Weights of a small GPT-style language model, trained from scratch on English Wikipedia.
Architecture: RMSNorm after each block, rotary positions, no biases in attention or MLP, untied embeddings.
Each number is 50 + 15 x the weight over the matrix's rms, rounded and kept within 0 to 99. Layers, rows and columns count from 0.

# down: layer 4 MLP down (transposed), 1024x512, rms 0.0886, rows 520-523, columns 0-127
# gate: layer 4 MLP gate, 1024x512, rms 0.128, rows 521-524, columns 0-127
# up: layer 4 MLP up, 1024x512, rms 0.136, rows 521-523, columns 0-127
down520:63 54 34 47 65 75 33 39 75 41 82 64 79 45 40 66 33 79 50 18 39 46 58 56 61 39 59 25 76 57 39 48 50 59 57 41 37 41 38 54 50 38 61 63 43 38 47 89 48 52 46 74 57 48 48 57 38 28 62 42 51 63 41 53 37 67 46 38 48 45 36 50 67 48 54 45 49 46 32 59 68 35 69 05 31 45 62 34 54 11 66 65 27 55 32 75 70 36 86 43 54 48 37 52 25 71 54 55 28 57 64 43 41 33 44 56 59 48 37 44 54 32 46 47 94 37 74 42
gate521:63 52 50 41 42 62 52 54 73 40 49 55 26 28 71 68 50 35 36 40 57 29 50 41 57 45 50 59 69 45 57 33 33 39 41 60 44 41 47 81 49 51 44 49 34 54 32 55 42 58 34 53 54 58 67 57 72 76 63 59 62 60 59 42 45 77 69 58 53 28 82 38 57 34 50 37 43 46 65 46 43 41 52 58 74 43 53 66 41 25 66 37 40 52 68 35 37 66 50 39 66 52 72 57 32 47 32 30 42 65 56 64 45 67 46 64 41 81 82 35 61 37 33 21 47 40 36 62
up521:77 47 54 63 32 38 44 58 36 45 51 34 58 48 52 54 54 54 57 34 42 53 63 51 73 64 52 53 22 48 31 48 63 59 52 48 40 26 68 52 51 85 28 54 19 34 30 53 20 48 46 68 51 45 58 57 62 38 38 13 28 35 47 59 61 27 66 55 67 64 63 40 72 34 39 68 41 55 47 51 48 43 53 72 28 43 51 66 32 48 65 13 68 51 55 57 51 68 42 68 40 40 62 25 51 45 64 64 61 35 47 43 24 70 61 35 40 64 28 68 41 43 68 50 40 66 39 47
down521:39 44 29 43 52 65 34 55 78 32 41 72 35 28 40 43 33 40 51 76 63 44 38 52 45 39 43 60 73 46 71 49 46 43 40 49 56 55 33 41 46 38 68 22 55 63 57 47 63 33 34 47 62 32 44 62 60 46 71 74 76 55 64 40 34 77 47 59 42 51 24 35 19 59 50 29 62 46 43 48 48 32 38 55 68 62 36 44 63 43 35 72 27 51 44 66 41 40 63 47 43 47 51 76 49 38 49 33 28 71 54 53 66 44 45 52 72 47 76 44 68 37 39 43 43 29 43 65
gate522:49 25 63 79 62 68 64 45 63 40 43 51 69 66 35 49 59 52 52 52 52 65 59 57 47 52 49 44 33 60 42 22 59 42 42 45 42 42 26 63 42 47 81 36 25 70 36 60 31 65 67 46 74 29 47 33 61 17 36 44 43 72 55 25 70 77 40 59 48 72 39 32 60 23 51 65 41 63 84 48 43 56 67 76 73 50 41 39 38 35 57 38 25 61 55 34 30 53 83 64 50 23 44 42 21 77 56 51 60 27 39 61 49 38 83 52 26 25 41 57 79 38 48 50 49 40 23 51
up522:83 63 33 52 39 60 66 69 48 53 65 27 59 65 40 53 89 50 47 44 62 70 60 54 51 68 55 44 24 49 36 52 43 42 38 10 41 49 51 36 41 44 14 52 26 51 38 51 83 49 66 58 54 73 43 50 23 44 55 50 61 64 35 76 82 37 42 68 38 53 67 62 48 83 43 38 64 55 50 58 53 46 58 39 41 81 76 59 53 45 23 64 46 72 47 53 42 79 21 28 53 49 38 55 24 67 22 45 29 47 40 30 43 42 29 59 44 72 71 24 27 82 22 49 39 64 41 65
down522:52 09 38 44 41 70 52 30 44 46 58 68 54 82 55 62 49 35 44 64 23 45 51 67 58 25 47 66 50 68 52 34 51 45 43 42 32 40 48 61 33 60 85 56 42 34 55 47 19 71 46 34 65 33 63 40 82 46 52 34 38 36 63 49 52 59 51 58 51 62 37 49 58 28 64 52 44 79 64 70 47 63 48 62 59 43 32 66 57 72 32 63 58 26 63 32 52 49 43 39 52 52 53 70 50 42 45 65 52 44 53 76 53 47 98 39 31 62 34 51 61 37 67 76 66 45 38 52
gate523:66 51 55 29 71 62 47 42 62 47 61 60 57 51 41 66 55 44 53 61 66 45 41 53 57 61 91 83 46 52 47 36 85 24 31 65 46 62 56 55 07 67 49 47 54 39 46 56 59 31 59 47 87 69 61 40 60 63 38 61 33 60 47 42 71 56 52 61 80 30 42 48 17 44 44 55 32 52 61 53 47 33 79 58 46 72 67 61 53 74 54 35 42 44 06 38 61 42 26 76 60 33 70 63 47 44 74 38 86 43 58 64 30 58 80 38 46 25 24 57 27 50 39 26 16 31 41 61
up523:19 51 66 53 30 46 45 48 71 57 42 51 56 83 41 40 59 37 67 78 75 41 24 56 52 29 76 50 53 71 76 56 87 52 39 47 53 47 28 63 37 79 74 76 58 58 47 58 82 41 54 40 67 45 60 37 37 23 57 59 68 77 55 84 63 50 81 58 55 51 55 54 51 72 49 40 54 45 35 61 46 43 83 54 31 27 48 17 57 63 61 49 76 50 56 56 50 32 40 31 36 56 44 45 57 49 68 24 83 61 78 72 52 46 52 62 09 29 61 57 62 48 72 29 50 40 53 54
down523:57 38 52 48 46 27 26 27 16 76 33 45 60 29 36 42 66 44 54 32 44 73 81 55 63 46 75 39 78 35 52 62 48 52 68 41 77 37 91 46 29 09 06 15 55 73 45 62 32 43 49 35 26 42 29 14 49 40 35 53 58 37 73 42 31 44 34 71 36 51 72 67 57 37 49 60 62 50 45 49 58 69 26 55 45 32 66 42 33 56 43 61 64 74 42 61 42 19 37 68 44 44 34 35 57 30 19 49 63 41 47 38 56 43 33 61 59 53 51 35 80 30 24 46 52 75 65 68
gate524:43 50 63 64 49 52 62 56 60 67 39 43 13 40 78 65 25 31 37 44 48 49 61 46 54 46 68 57 39 52 37 56 54 30 50 25 39 67 59 56 28 51 68 53 36 38 46 38 30 64 57 30 29 49 35 78 68 55 69 75 43 39 62 39 50 60 29 32 49 59 80 52 55 42 39 52 47 55 54 66 55 50 41 55 48 46 28 54 61 49 54 27 57 46 27 51 44 61 57 55 55 34 35 42 42 56 50 56 40 60 78 29 27 65 43 59 27 63 45 39 56 58 60 28 36 53 72 16